config = dict(
    num_key_value_heads=10,
    norm_eps=1e-06,
    rope_theta=3910.0,
    attn_scale=0.177,
    init_std_o=0.0,
    learning_rate=0.00712,
    weight_decay=0.098,
    lr_head=0.00819,
    max_grad_norm=1.0,
    warmup_steps=200,
    decay_shape='pow',
    train_tokens=381000000,
)
Each number is 50 + 15 x the weight over the matrix's rms, rounded and kept within 0 to 99. Layers, rows and columns count from 0.

# layer 9 MLP down (transposed), 832x320, rms 0.131, rows 728-742, columns 0-159
37 44 62 12 68 67 47 63 91 59 17 51 47 59 52 47 38 42 51 13 41 41 36 61 45 62 25 26 55 62 53 66 55 58 70 17 30 57 28 65 46 95 40 64 49 33 23 56 36 24 48 50 62 42 58 75 48 46 82 32 43 55 44 56 80 41 54 85 80 13 74 47 88 53 67 49 31 45 74 47 56 34 61 67 54 48 38 54 52 69 77 10 65 66 42 60 72 57 81 68 15 34 81 74 69 84 26 43 55 31 50 32 60 55 56 28 64 43 43 22 43 81 36 22 59 67 99 55 63 59 36 73 26 52 35 98 33 45 47 75 62 36 40 30 65 58 40 64 74 66 20 64 51 30 74 62 42 63 43 51
47 53 54 56 86 63 66 44 32 37 66 47 62 51 46 34 40 80 53 80 20 50 53 79 43 48 64 37 63 46 31 23 65 57 50 67 55 56 56 53 43 24 61 56 46 53 81 32 63 34 85 74 57 46 54 52 34 28 63 65 37 44 69 47 60 50 37 39 42 71 56 50 46 27 33 65 40 49 58 53 65 61 59 52 68 39 62 78 51 32 42 47 59 44 46 40 65 73 89 57 60 27 66 81 78 49 36 15 54 83 60 49 37 59 27 61 58 78 51 46 70 60 36 33 68 54 35 47 56 51 43 57 46 82 50 41 51 56 44 66 59 31 85 54 60 59 63 80 42 26 35 45 34 75 40 53 26 73 56 62
55 56 39 51 65 68 54 60 39 41 65 51 48 55 41 76 71 64 22 48 55 39 58 63 53 43 54 25 48 39 58 43 42 41 58 46 38 50 25 72 34 69 52 22 58 52 38 57 73 45 44 64 38 63 40 24 31 46 47 54 18 64 66 56 51 51 69 37 37 31 59 73 53 45 63 51 37 58 48 49 43 46 35 79 56 37 46 55 61 56 31 29 53 49 22 48 56 60 51 38 34 55 49 31 49 60 29 34 54 38 45 62 47 59 71 49 58 11 44 75 59 75 63 43 49 75 45 36 55 40 74 29 56 54 70 71 47 49 58 55 54 32 57 40 40 43 54 56 33 63 49 73 59 33 58 83 31 77 35 55
27 68 50 63 62 49 41 38 48 74 61 36 38 46 50 61 39 69 25 51 52 52 52 45 45 66 45 55 56 57 53 39 55 31 58 45 53 43 23 65 67 55 76 59 43 46 26 35 78 33 55 34 42 76 72 71 68 38 70 19 53 51 30 41 70 61 65 55 54 47 43 54 42 30 26 23 05 49 78 66 37 86 49 55 36 35 32 53 29 67 51 64 51 68 41 52 40 42 46 51 76 55 65 57 42 56 71 31 60 51 26 47 30 57 48 29 46 39 55 24 59 44 29 36 59 73 75 45 48 28 45 27 44 63 58 62 42 71 29 76 65 45 69 48 77 43 56 28 12 32 46 35 58 35 31 46 25 54 48 82
66 33 51 37 16 61 22 55 18 60 43 49 58 68 56 63 46 41 54 52 42 15 61 57 41 70 47 49 38 69 83 72 35 45 40 49 35 44 25 25 62 37 47 44 81 63 56 47 50 34 86 29 38 40 55 38 30 26 32 72 40 69 37 62 69 64 47 55 23 62 46 51 39 66 37 44 79 38 73 34 38 43 38 33 42 62 40 44 45 58 42 59 53 64 48 84 00 51 77 71 51 54 24 50 61 44 38 41 39 35 43 65 46 78 58 33 75 55 85 35 48 49 37 33 35 39 19 65 90 37 60 35 46 23 50 38 35 22 43 50 47 53 39 34 54 25 49 60 50 64 68 34 58 73 49 55 53 23 64 52
64 52 52 78 61 39 53 64 32 48 47 35 61 62 28 64 55 48 47 62 67 61 11 44 33 53 15 33 38 19 44 26 39 19 59 53 56 60 68 59 27 50 54 44 21 62 32 36 66 24 58 11 36 33 51 37 55 22 37 30 63 67 42 68 49 12 67 60 42 10 49 67 53 49 37 41 22 16 79 50 53 55 22 30 42 42 38 56 44 18 31 40 36 32 27 43 43 57 36 55 65 32 50 45 68 53 43 69 45 63 47 51 60 40 44 68 28 83 46 37 24 48 55 46 58 40 58 70 49 17 56 33 59 35 63 71 45 54 65 45 66 58 54 68 47 54 66 35 75 45 45 46 43 68 45 23 39 63 27 65
67 23 53 26 44 40 14 54 49 73 69 47 40 67 85 45 42 50 53 43 56 66 71 47 57 85 58 68 75 46 28 69 29 52 57 72 46 59 96 27 36 29 61 16 24 48 49 58 56 41 52 45 35 23 47 57 48 64 47 12 58 49 41 54 67 40 61 55 81 52 59 22 38 60 43 57 43 46 31 55 37 42 39 49 70 40 52 39 67 67 61 32 55 63 47 34 27 79 51 54 22 47 45 37 82 66 47 67 71 44 48 65 46 41 63 50 44 31 59 44 42 48 53 24 78 42 49 48 32 58 41 25 48 20 51 70 56 47 56 39 38 37 45 53 54 34 43 53 38 58 53 63 39 41 76 43 71 25 40 57
65 55 38 48 54 71 14 70 54 57 39 38 58 45 07 51 47 57 47 59 62 66 72 67 61 53 45 47 30 38 32 22 55 39 51 79 58 38 50 59 31 55 50 45 48 69 42 45 57 47 68 45 58 50 51 42 38 42 58 61 58 56 44 49 79 51 55 58 50 42 48 49 42 69 30 52 49 58 53 44 49 51 59 65 39 49 46 54 30 56 35 48 44 60 43 71 43 46 30 33 36 51 42 47 44 43 31 83 57 50 68 36 47 65 55 66 58 38 25 49 45 31 30 52 44 42 54 42 49 32 64 61 74 48 46 56 42 68 52 54 49 37 74 56 52 44 41 47 45 25 51 24 55 52 42 64 32 39 19 36
49 53 64 55 47 43 41 36 50 75 45 37 50 67 62 50 65 72 35 67 46 53 60 62 75 35 49 69 75 70 69 41 62 56 38 60 46 55 16 49 62 79 66 46 29 29 72 53 18 69 59 46 51 36 43 34 37 75 68 45 49 79 43 53 52 62 91 20 49 49 57 55 63 40 69 30 39 41 53 49 72 74 21 59 48 67 00 50 31 74 55 54 63 47 64 58 52 69 73 47 58 97 41 89 39 45 62 47 51 20 55 38 55 46 71 63 61 69 20 58 57 40 43 78 36 39 50 70 29 66 78 62 56 48 33 39 36 53 30 53 43 49 45 42 12 34 65 60 46 43 36 46 47 43 51 40 10 55 38 44
38 47 29 53 68 26 57 50 36 73 71 51 63 59 39 55 68 49 48 65 63 50 33 67 56 45 31 36 24 51 51 70 33 61 27 55 32 54 38 35 39 48 63 44 53 52 63 69 16 72 32 52 40 69 42 81 73 29 64 61 51 47 19 63 44 56 53 73 50 65 66 62 29 32 65 70 69 37 37 77 31 79 73 44 23 61 34 45 60 45 46 59 56 58 53 70 50 70 59 60 40 62 64 60 29 81 89 56 65 51 46 64 75 28 32 69 82 45 10 40 46 63 69 46 76 36 51 67 52 42 46 50 37 44 57 61 59 57 38 37 36 48 47 41 48 41 48 33 62 52 59 53 46 72 63 55 62 48 23 69
62 61 58 34 58 52 31 80 35 63 56 51 43 54 48 44 42 63 54 63 64 40 55 37 53 46 33 60 42 40 28 59 39 45 40 47 39 51 33 40 66 48 37 63 41 51 48 26 50 46 35 52 34 52 78 54 55 25 43 64 61 54 52 43 36 54 62 46 44 67 51 40 39 60 44 31 52 37 74 44 42 58 70 50 65 67 56 60 46 36 59 62 40 64 40 27 46 67 44 63 67 30 41 56 67 31 73 36 41 52 47 51 57 54 29 44 43 31 31 42 41 58 44 36 52 63 31 40 45 55 41 41 57 69 64 37 50 54 35 47 51 52 30 78 60 35 41 47 45 32 43 48 43 42 59 58 51 57 68 44
41 53 55 39 67 67 49 52 45 22 31 64 45 49 51 49 71 29 66 48 55 32 35 27 46 19 63 55 72 55 35 33 44 35 55 77 37 32 39 44 41 63 29 44 49 68 72 52 34 61 67 62 61 37 56 57 55 75 46 50 14 75 70 49 46 48 43 49 56 45 46 53 50 45 68 78 52 44 27 55 50 58 47 45 45 82 62 46 46 80 46 52 29 37 32 15 59 81 74 60 62 74 69 73 62 57 29 42 61 41 65 74 79 50 40 59 56 85 48 55 29 35 49 56 57 46 39 55 51 46 49 76 72 15 40 40 78 38 66 73 63 59 56 20 41 61 46 49 66 48 52 44 41 40 64 10 42 49 45 59
25 59 50 47 51 44 56 72 51 58 50 68 64 46 35 39 59 37 35 59 54 49 43 47 51 64 59 39 62 21 58 26 58 51 68 39 51 50 54 42 53 36 51 37 70 63 16 60 60 67 62 51 49 43 41 41 54 64 53 41 68 66 47 67 71 50 68 40 57 56 52 30 55 66 37 49 52 72 66 53 57 38 41 54 60 59 43 70 14 58 59 29 44 80 42 50 56 30 61 42 20 44 50 42 41 62 25 41 43 41 51 71 43 58 63 13 62 43 66 44 54 40 50 36 34 58 36 50 36 47 62 69 54 77 33 30 50 32 34 45 56 69 61 52 54 44 38 61 68 45 57 46 35 32 64 41 52 47 71 41
57 35 71 44 18 52 47 48 26 66 54 49 76 55 65 24 54 48 62 34 39 59 29 67 37 57 69 55 50 49 64 47 55 70 23 30 51 53 48 38 71 55 54 54 56 61 50 33 58 23 42 54 60 65 63 42 50 52 64 61 82 77 44 38 47 46 36 48 46 31 44 58 72 51 32 60 49 34 61 38 48 27 37 70 45 33 38 52 45 54 40 41 53 33 41 39 45 70 51 63 68 42 54 56 48 32 53 46 46 40 32 43 54 79 61 59 48 41 33 46 30 71 73 59 49 53 31 28 41 53 77 63 47 58 63 69 71 63 44 58 44 39 63 58 44 60 47 48 68 55 66 39 60 52 42 54 57 50 55 25
71 51 41 49 48 44 67 50 36 56 99 41 61 65 76 59 63 62 46 43 64 63 47 43 39 63 26 43 37 44 57 64 26 51 68 66 50 39 45 32 55 16 69 66 60 48 48 47 60 55 53 67 45 53 49 28 24 45 70 37 58 52 68 24 69 61 55 53 40 21 45 44 33 59 33 62 62 41 80 41 37 37 38 39 41 83 51 51 61 47 38 49 54 27 44 59 61 57 53 70 79 42 18 44 37 50 21 43 53 65 65 16 65 47 53 49 55 54 53 27 33 35 52 25 52 64 55 64 40 62 55 47 51 54 60 48 71 42 40 64 54 50 58 80 53 62 43 37 47 69 39 43 32 75 42 68 66 43 35 74
# layer 9 MLP gate, 832x320, rms 0.132, rows 729-743, columns 0-159
52 49 69 04 55 69 31 71 49 42 85 46 52 71 49 43 54 46 52 41 17 50 44 69 60 47 52 53 60 54 31 41 55 41 46 21 89 47 43 25 24 41 49 57 39 47 49 56 47 63 48 48 29 67 19 56 57 58 57 42 46 66 39 25 58 43 61 52 71 46 53 40 53 24 43 35 64 49 44 70 64 73 31 42 47 69 40 66 67 60 81 40 42 34 74 56 45 33 70 30 51 54 51 63 28 88 59 26 87 43 43 46 58 34 43 43 57 42 55 58 64 28 37 43 43 47 52 41 63 26 45 56 50 38 54 44 27 64 58 54 72 59 27 43 78 28 71 66 67 51 73 54 58 58 58 48 56 50 50 46
52 54 42 52 47 54 40 49 74 25 75 70 56 16 33 42 33 42 34 28 36 65 65 75 55 26 54 32 50 50 53 42 75 63 42 68 49 47 49 42 58 69 43 68 33 51 67 45 24 14 44 55 45 63 79 49 64 82 20 61 57 60 59 51 53 52 25 40 44 56 46 49 45 68 24 44 34 51 32 38 57 39 50 41 68 37 23 57 41 33 61 62 61 50 66 61 43 35 57 65 48 43 44 69 49 56 41 48 75 59 40 50 59 51 48 38 51 51 49 25 50 69 40 41 55 53 55 56 78 51 23 40 62 39 30 62 69 52 51 44 56 82 66 50 61 62 35 52 61 33 21 23 55 50 24 31 68 32 20 57
60 43 43 42 66 63 24 39 44 40 77 69 66 46 73 83 37 67 29 40 67 50 59 58 54 49 47 56 29 69 42 65 44 78 59 30 39 54 69 50 47 56 35 35 49 45 74 30 80 26 39 72 33 26 17 50 47 33 57 67 13 75 78 36 42 14 65 48 43 41 21 39 19 41 30 73 82 57 57 58 61 24 54 46 50 64 46 41 55 62 48 51 28 33 32 46 56 40 56 28 39 68 41 60 22 64 28 80 51 18 73 40 41 44 54 39 50 16 64 35 37 64 53 76 47 37 43 34 50 51 56 64 35 45 29 51 83 74 15 42 59 78 54 12 27 54 56 76 49 24 33 75 59 23 83 42 39 38 55 53
42 61 57 43 55 75 66 20 60 26 50 57 51 45 56 44 73 54 74 55 47 36 50 65 81 58 49 24 31 59 60 46 54 68 30 75 52 47 45 19 61 50 28 28 76 75 59 54 59 56 68 31 61 38 37 23 32 04 23 66 48 50 60 62 62 52 33 33 62 52 78 39 47 60 41 45 66 59 31 48 47 52 43 56 46 73 32 78 51 41 68 22 30 46 40 41 77 40 68 53 53 57 47 54 35 61 48 52 50 43 53 50 50 61 46 53 62 77 52 32 43 73 27 30 34 64 77 74 58 49 58 55 87 09 44 43 39 66 34 84 55 39 14 65 66 31 45 41 66 59 36 66 47 46 63 53 45 45 73 44
46 52 52 55 56 73 66 71 72 67 56 36 73 58 47 60 42 58 45 48 42 37 52 69 28 62 24 41 61 32 60 66 23 57 40 62 50 59 29 59 74 42 34 38 61 57 71 60 38 27 36 27 48 32 58 50 53 50 50 67 33 53 32 52 84 57 64 59 34 68 59 37 47 31 51 73 59 52 48 30 58 50 43 37 69 42 29 49 49 57 55 43 56 56 34 67 33 49 48 62 35 63 53 87 42 59 44 57 54 57 47 57 46 61 69 57 36 47 54 44 30 31 56 38 50 69 67 59 51 75 55 38 61 54 37 43 51 45 64 46 52 87 68 73 30 42 47 46 60 45 57 39 26 27 64 37 45 63 24 44
51 82 45 49 42 53 51 76 42 51 37 56 56 46 71 51 51 36 35 53 62 44 75 74 35 49 54 45 36 40 51 58 42 61 52 45 23 68 45 52 45 53 42 48 63 69 53 52 69 27 35 55 27 39 42 63 27 48 54 60 42 46 31 42 59 60 45 51 49 35 14 47 39 45 54 46 42 35 66 68 79 19 37 37 57 53 68 46 49 53 38 55 77 69 33 43 40 50 50 44 58 50 33 47 43 60 51 65 34 49 60 29 54 35 47 54 46 52 45 57 53 71 53 44 42 67 68 63 59 36 77 45 23 69 31 70 49 59 42 67 49 60 60 59 58 56 44 56 19 56 26 27 14 50 52 41 47 57 45 65
58 37 47 54 41 49 60 58 40 38 58 63 34 59 83 43 50 44 54 48 57 64 46 76 33 29 47 11 52 38 55 21 48 42 34 66 50 26 52 41 59 58 26 51 50 40 48 65 62 40 40 41 67 56 41 32 19 64 58 60 33 42 66 35 53 50 51 49 29 68 68 52 39 41 40 52 41 57 33 53 66 64 54 32 32 65 44 62 17 32 53 60 67 45 30 52 63 51 83 45 52 57 38 65 64 45 61 54 47 56 68 53 75 58 41 38 38 59 46 66 71 57 44 71 48 54 51 37 58 40 51 50 40 45 36 59 45 55 34 39 59 28 42 54 34 39 28 61 59 46 30 70 48 55 68 51 83 80 53 50
45 39 77 42 49 38 51 55 44 58 53 66 47 64 58 61 41 59 60 71 26 55 73 52 51 24 60 61 27 41 51 51 51 81 36 54 36 67 56 39 55 64 66 33 61 70 67 47 38 65 52 41 58 50 39 65 36 74 76 13 42 34 55 58 31 42 81 90 30 46 31 30 47 69 61 26 63 44 56 55 72 81 16 57 45 49 50 53 52 69 58 23 47 52 85 51 59 41 57 66 61 75 44 43 42 29 57 73 50 52 66 99 59 40 64 63 52 40 27 47 61 51 37 40 32 32 41 46 47 61 60 94 49 30 32 56 60 54 71 39 67 63 35 58 46 31 57 65 49 61 36 48 53 63 32 50 44 76 50 49
68 37 44 48 52 60 25 81 51 51 46 38 52 65 50 65 52 50 56 61 43 28 64 74 72 35 47 41 71 13 15 53 45 53 56 82 20 66 73 67 64 40 49 41 62 54 61 59 41 54 30 35 35 78 48 61 44 42 21 54 37 25 74 66 49 51 48 53 55 39 05 57 48 37 83 32 26 53 66 60 38 53 52 34 34 13 34 53 55 39 36 42 53 57 30 74 53 53 26 58 68 59 42 38 41 61 57 56 34 67 50 31 52 37 29 48 52 47 67 74 32 44 68 28 26 53 27 71 55 50 36 55 49 61 53 39 48 54 27 56 34 50 49 36 51 36 51 53 38 62 29 50 51 39 55 14 68 48 11 49
43 63 59 50 70 58 58 59 43 53 38 37 31 41 73 42 44 51 54 39 39 52 67 57 55 54 45 50 69 51 63 42 63 72 51 86 35 45 57 55 52 43 34 74 41 33 30 59 55 38 44 50 50 25 40 39 48 77 66 37 52 62 59 41 41 56 68 59 45 43 54 52 49 51 38 44 37 51 45 68 47 44 68 49 71 56 49 58 67 66 35 48 57 45 51 53 35 51 46 72 54 52 64 33 42 59 63 46 54 55 47 57 39 52 39 24 45 58 23 31 45 38 46 59 35 75 56 31 46 61 52 57 32 47 49 56 35 33 58 72 54 46 35 45 60 55 66 43 69 68 38 49 48 53 59 52 82 50 48 41
32 41 72 23 51 55 61 39 41 48 55 59 64 41 66 55 58 40 52 27 43 32 33 56 69 61 41 43 46 45 48 53 53 52 94 30 59 56 53 66 47 60 35 46 36 32 35 64 72 41 39 49 57 40 44 54 49 84 68 63 28 65 45 40 34 51 55 23 55 35 36 23 29 70 53 31 56 54 45 50 70 30 73 68 51 64 45 33 18 56 44 34 43 33 29 73 46 48 80 54 52 49 59 64 43 11 73 57 65 68 39 79 69 56 37 49 75 72 62 57 58 58 27 45 49 56 40 53 41 32 74 43 57 56 48 49 53 31 13 55 37 22 49 60 20 61 07 34 16 45 33 57 44 28 54 78 59 37 31 55
45 50 77 63 45 45 56 26 48 47 48 48 54 63 50 59 63 60 71 22 56 51 52 70 58 54 35 64 27 51 33 66 56 44 42 69 22 51 69 49 49 48 58 62 53 47 75 56 32 44 65 67 53 32 41 52 40 64 30 55 29 58 41 47 50 52 45 55 55 28 45 81 50 49 34 58 34 33 36 44 34 57 60 41 29 55 72 39 47 29 47 54 40 46 65 67 53 49 47 55 82 36 49 46 45 55 62 55 68 60 36 58 85 43 43 53 45 60 65 50 30 77 67 52 42 47 54 32 49 36 27 37 41 61 40 33 57 50 60 67 42 47 51 57 72 36 41 55 51 50 40 44 67 40 66 56 61 38 44 66
51 22 60 24 48 42 68 63 42 50 78 33 40 29 30 48 31 34 44 53 48 63 52 39 41 53 43 81 45 69 77 54 36 45 53 62 55 58 51 61 46 65 71 79 51 34 59 47 50 53 41 36 38 49 56 63 59 54 34 43 59 54 82 60 53 45 30 44 54 42 40 68 53 73 58 62 43 53 50 45 62 50 43 34 50 40 65 70 67 31 60 40 27 57 43 87 53 60 34 64 87 31 84 39 34 45 39 65 47 40 63 31 46 59 57 68 47 42 60 44 42 47 35 37 26 68 56 30 52 52 32 52 67 45 64 47 46 57 48 54 36 56 37 31 56 58 50 86 56 51 50 41 64 45 50 63 58 42 31 50
59 28 37 42 46 48 40 05 43 46 55 36 23 40 51 44 62 43 66 53 57 44 48 57 28 39 55 49 68 57 58 39 55 37 62 51 56 56 29 34 36 40 24 70 51 31 59 41 75 44 43 63 15 81 49 79 27 56 66 36 39 54 32 13 53 52 36 65 54 57 58 50 77 70 39 43 20 63 79 57 65 48 27 46 35 56 60 75 46 66 60 66 40 34 60 62 40 77 15 67 65 43 43 44 63 38 27 59 45 52 59 54 69 54 35 55 54 60 58 45 47 49 40 49 54 83 55 45 71 47 45 52 53 58 64 39 74 56 54 31 45 52 79 50 62 64 59 72 27 37 52 22 37 32 51 33 41 27 42 10
40 40 64 75 50 47 66 70 46 47 60 42 37 40 44 52 72 56 62 40 51 49 47 27 70 33 56 47 55 57 35 30 58 65 51 54 37 28 46 64 39 37 61 44 61 34 43 38 26 61 35 50 49 32 55 36 57 78 58 52 34 58 35 69 62 46 61 46 18 60 52 37 50 47 46 61 32 52 64 37 27 35 83 55 55 57 51 56 31 44 60 43 42 20 41 71 33 62 39 56 50 48 33 70 38 49 18 35 36 24 84 31 51 59 46 52 35 76 80 23 53 60 25 53 38 51 42 33 18 58 35 72 62 85 67 54 51 70 52 61 37 36 63 67 61 31 39 53 69 42 72 47 49 74 45 48 43 65 60 73
# layer 9 MLP up, 832x320, rms 0.135, rows 729-742, columns 0-159
50 56 44 45 41 41 61 52 34 40 49 30 48 44 63 64 47 59 61 43 34 35 75 55 44 61 61 35 50 40 44 37 59 74 37 54 38 32 56 81 58 53 77 62 44 65 39 69 36 66 09 38 59 51 70 32 72 63 35 52 57 43 71 29 34 30 70 46 31 64 73 61 55 28 65 58 53 49 55 67 41 57 61 61 68 31 52 60 04 46 64 57 46 57 79 58 55 47 81 51 36 28 70 31 41 59 55 53 59 38 31 50 33 47 62 47 34 37 68 29 88 58 71 56 56 67 60 54 63 43 69 47 33 47 37 48 40 51 32 38 48 42 67 38 45 52 22 65 48 44 38 43 49 45 47 38 52 71 34 37
42 38 31 49 43 25 60 45 67 44 44 43 41 60 45 42 57 52 41 65 37 38 55 39 54 15 41 63 71 81 43 42 33 49 50 46 44 45 53 59 52 56 33 51 62 60 49 59 52 49 62 34 45 57 28 58 32 14 68 40 30 53 57 34 51 77 46 35 61 61 48 69 62 44 52 23 63 60 41 57 45 60 35 42 39 54 54 40 43 71 38 56 73 61 36 58 54 73 64 73 69 53 67 41 44 66 84 55 25 44 73 25 35 46 46 56 63 58 53 50 49 70 34 29 48 45 74 40 31 45 87 50 40 69 48 80 37 52 39 43 41 57 39 67 58 74 50 56 76 57 59 27 50 51 48 58 34 74 55 44
41 92 43 44 44 55 84 62 57 55 25 46 43 71 64 24 48 32 52 68 48 42 60 53 52 54 66 45 60 69 79 42 39 18 42 36 51 47 40 67 72 64 47 38 78 48 46 57 57 49 43 68 42 24 53 43 56 76 43 64 41 70 32 33 50 50 45 49 77 55 40 77 60 47 48 74 13 69 35 60 52 58 38 45 65 67 57 42 35 51 43 45 55 71 69 49 25 41 47 80 60 52 67 49 61 61 44 46 42 79 26 27 41 51 68 39 63 75 41 28 28 90 13 27 67 60 67 63 34 64 44 48 43 14 52 34 40 70 46 55 38 65 66 35 57 34 57 45 19 64 47 43 66 51 78 53 88 80 26 78
74 38 63 48 66 75 47 39 48 54 48 45 77 61 51 53 80 58 64 54 74 53 72 46 79 47 83 59 31 44 65 72 16 40 57 81 40 39 52 51 45 56 36 63 59 70 45 54 76 43 57 50 38 57 29 76 57 56 52 50 70 30 31 47 18 26 41 60 60 49 70 43 58 55 33 43 66 50 35 18 43 48 47 45 57 64 64 75 53 51 55 34 41 43 39 54 71 42 67 50 50 61 44 41 43 44 73 65 33 50 34 52 31 41 38 57 55 65 58 72 55 70 57 32 40 54 69 41 56 57 44 37 67 24 39 48 60 69 77 53 70 43 51 99 64 14 55 52 39 31 32 48 66 44 54 43 75 40 59 48
31 41 29 42 36 37 69 55 61 42 42 56 67 91 38 62 38 57 52 64 22 68 08 20 43 34 58 29 62 54 31 51 63 50 50 31 64 44 54 80 39 87 14 58 38 49 54 47 35 36 45 81 53 56 56 78 42 33 55 38 35 52 45 45 36 58 55 80 65 35 81 52 42 52 49 72 15 35 42 49 48 39 44 39 76 36 54 55 64 26 47 49 34 46 47 41 36 42 35 45 48 57 48 43 24 30 38 35 73 46 59 62 34 52 21 52 45 48 56 28 77 65 55 60 60 22 46 55 38 66 52 61 49 53 56 54 35 61 63 35 71 64 41 75 50 48 42 55 46 39 33 59 25 76 62 28 36 50 29 47
36 76 50 76 38 52 42 20 47 46 18 23 43 27 61 60 77 72 61 48 50 38 42 46 59 46 50 33 41 65 62 55 51 53 66 56 37 37 46 73 54 58 53 69 53 44 40 18 48 41 66 38 51 42 45 50 56 61 39 73 63 52 34 46 61 61 76 54 31 44 38 52 41 70 81 51 60 53 41 36 40 72 51 71 51 24 42 47 40 52 59 66 56 49 54 60 23 65 53 70 54 60 57 49 65 43 37 30 71 39 46 54 41 46 50 30 64 82 35 34 35 60 34 44 56 60 54 65 73 45 43 50 36 52 26 34 46 53 50 64 58 61 64 61 32 37 52 62 33 47 46 55 34 41 15 21 37 62 42 49
59 40 59 54 53 44 10 38 37 40 40 18 49 64 72 38 31 86 48 67 44 17 37 33 45 50 34 69 70 48 27 53 41 39 59 27 38 40 74 55 49 26 59 68 30 48 44 33 38 86 75 48 31 42 64 48 33 76 73 26 44 70 42 85 22 56 33 51 20 54 60 42 57 75 31 78 64 32 66 50 41 49 52 77 70 65 63 61 58 74 55 43 45 37 45 41 42 69 54 36 55 40 62 24 61 51 66 67 39 75 48 45 59 41 65 24 58 56 55 45 64 34 12 31 39 49 43 51 51 56 36 46 50 24 51 48 58 60 45 52 36 44 44 21 52 60 62 30 26 59 52 53 37 48 34 48 50 19 42 87
48 40 47 30 42 41 53 65 52 59 74 52 41 48 22 51 58 43 71 73 47 50 70 42 48 29 44 43 41 58 35 73 43 96 33 84 27 37 60 58 53 57 64 37 69 65 55 55 77 66 42 58 55 53 48 45 38 23 39 29 49 50 50 33 45 35 73 71 33 68 47 26 24 55 56 38 53 23 58 28 43 51 48 53 36 65 38 30 32 44 48 47 64 38 65 33 61 25 32 46 54 57 42 42 51 35 68 52 37 60 54 76 54 34 54 61 55 39 58 50 43 32 37 57 42 50 47 40 72 77 41 77 56 52 51 34 70 62 49 55 41 46 55 38 38 70 47 57 70 42 77 60 77 72 53 58 60 38 63 60
48 31 47 45 30 49 51 51 41 52 47 76 64 48 37 28 46 47 56 52 40 65 51 22 26 51 60 60 66 80 46 68 38 60 48 54 48 41 44 24 58 58 26 47 38 32 56 79 65 53 56 64 28 30 32 43 66 48 62 17 59 59 60 67 40 43 48 72 44 64 36 45 42 37 55 81 49 63 52 27 63 52 64 42 58 45 52 79 47 78 61 84 35 48 50 61 56 31 78 46 42 41 58 33 57 51 50 67 61 56 47 54 49 50 48 29 38 35 44 70 47 56 19 47 64 49 52 49 34 52 59 57 46 63 48 70 63 51 56 40 63 64 54 64 40 47 46 59 52 44 52 51 36 53 42 42 84 47 73 56
30 32 63 16 49 55 54 47 43 54 47 41 64 29 53 51 65 54 53 64 48 51 59 70 57 59 58 36 75 66 63 50 69 67 62 85 60 64 58 51 45 57 63 56 79 31 32 51 70 59 44 38 60 36 30 58 43 67 68 48 38 34 51 41 84 66 62 52 71 65 32 60 54 30 58 42 47 52 42 62 44 23 40 48 64 51 28 57 67 39 56 50 48 34 62 52 61 41 44 69 39 48 57 45 50 42 56 59 52 57 53 29 44 79 53 79 62 37 40 35 20 60 71 65 26 63 22 42 60 50 57 44 31 43 68 34 51 44 57 79 59 51 40 69 50 56 54 61 63 45 67 50 51 38 41 70 41 52 50 46
38 36 44 61 58 88 21 55 67 52 54 39 37 48 43 42 41 23 51 63 54 66 64 26 67 68 43 70 62 75 47 36 30 58 52 56 31 54 56 58 43 45 67 74 73 43 00 49 56 60 58 38 56 43 67 72 47 43 46 61 59 83 32 60 62 56 71 49 16 52 66 70 41 42 77 50 58 26 62 45 78 41 30 63 56 47 34 42 54 76 57 40 44 52 58 45 59 36 51 58 50 52 59 40 43 47 56 50 63 34 64 33 13 46 67 48 56 47 58 59 62 52 49 67 31 27 43 42 53 35 69 52 31 73 28 16 49 57 49 72 45 49 33 66 70 40 50 43 50 38 34 37 63 45 64 60 59 51 44 61
58 53 63 45 71 59 46 50 61 53 47 31 34 84 58 41 45 61 30 34 53 70 30 63 79 48 36 67 46 73 57 46 33 66 42 47 58 64 52 63 66 39 44 32 32 55 59 42 47 46 51 34 50 41 50 26 62 46 38 57 70 54 47 61 65 29 44 55 40 54 55 40 66 37 45 23 46 51 38 61 65 48 53 69 61 31 38 37 66 49 41 44 48 61 81 52 65 68 22 41 56 59 15 36 52 47 73 61 57 59 35 45 48 40 21 38 51 44 51 62 78 33 60 49 37 24 33 76 56 70 50 45 63 48 44 64 60 66 51 48 36 50 40 62 27 55 53 34 47 36 51 39 61 49 60 55 70 46 39 53
39 59 55 59 53 76 52 35 30 45 51 26 23 50 85 57 61 44 55 57 68 38 65 56 67 51 43 57 21 52 55 33 39 46 57 49 51 42 70 73 69 52 49 63 54 62 26 34 48 58 32 38 51 82 52 32 68 29 57 41 60 59 60 54 41 58 45 43 46 55 68 50 57 44 66 70 50 42 72 67 54 58 53 57 52 58 57 34 39 48 63 58 58 72 50 29 40 29 63 51 35 52 49 32 69 58 52 82 63 56 31 62 46 56 57 34 41 25 46 72 38 39 68 29 50 40 46 59 51 72 49 48 55 73 44 60 56 25 56 61 58 66 52 40 51 32 55 53 36 41 37 61 58 36 44 43 66 68 58 67
63 20 59 33 79 59 18 70 44 23 40 45 40 48 27 66 55 44 87 71 40 53 52 49 42 54 59 33 85 52 50 31 70 59 71 47 52 59 62 63 00 11 35 42 58 50 23 70 74 64 47 29 68 56 51 62 46 60 64 56 42 44 47 52 67 65 71 31 32 31 38 55 81 48 25 21 53 62 51 50 50 49 59 44 50 33 64 53 38 49 65 41 58 58 48 41 37 65 08 43 59 66 70 31 42 46 61 62 52 43 55 70 39 73 09 62 46 42 69 61 52 49 27 39 43 54 42 46 38 41 71 33 62 60 46 80 39 49 33 38 45 50 58 35 55 69 39 38 54 39 76 61 26 31 55 32 57 80 26 30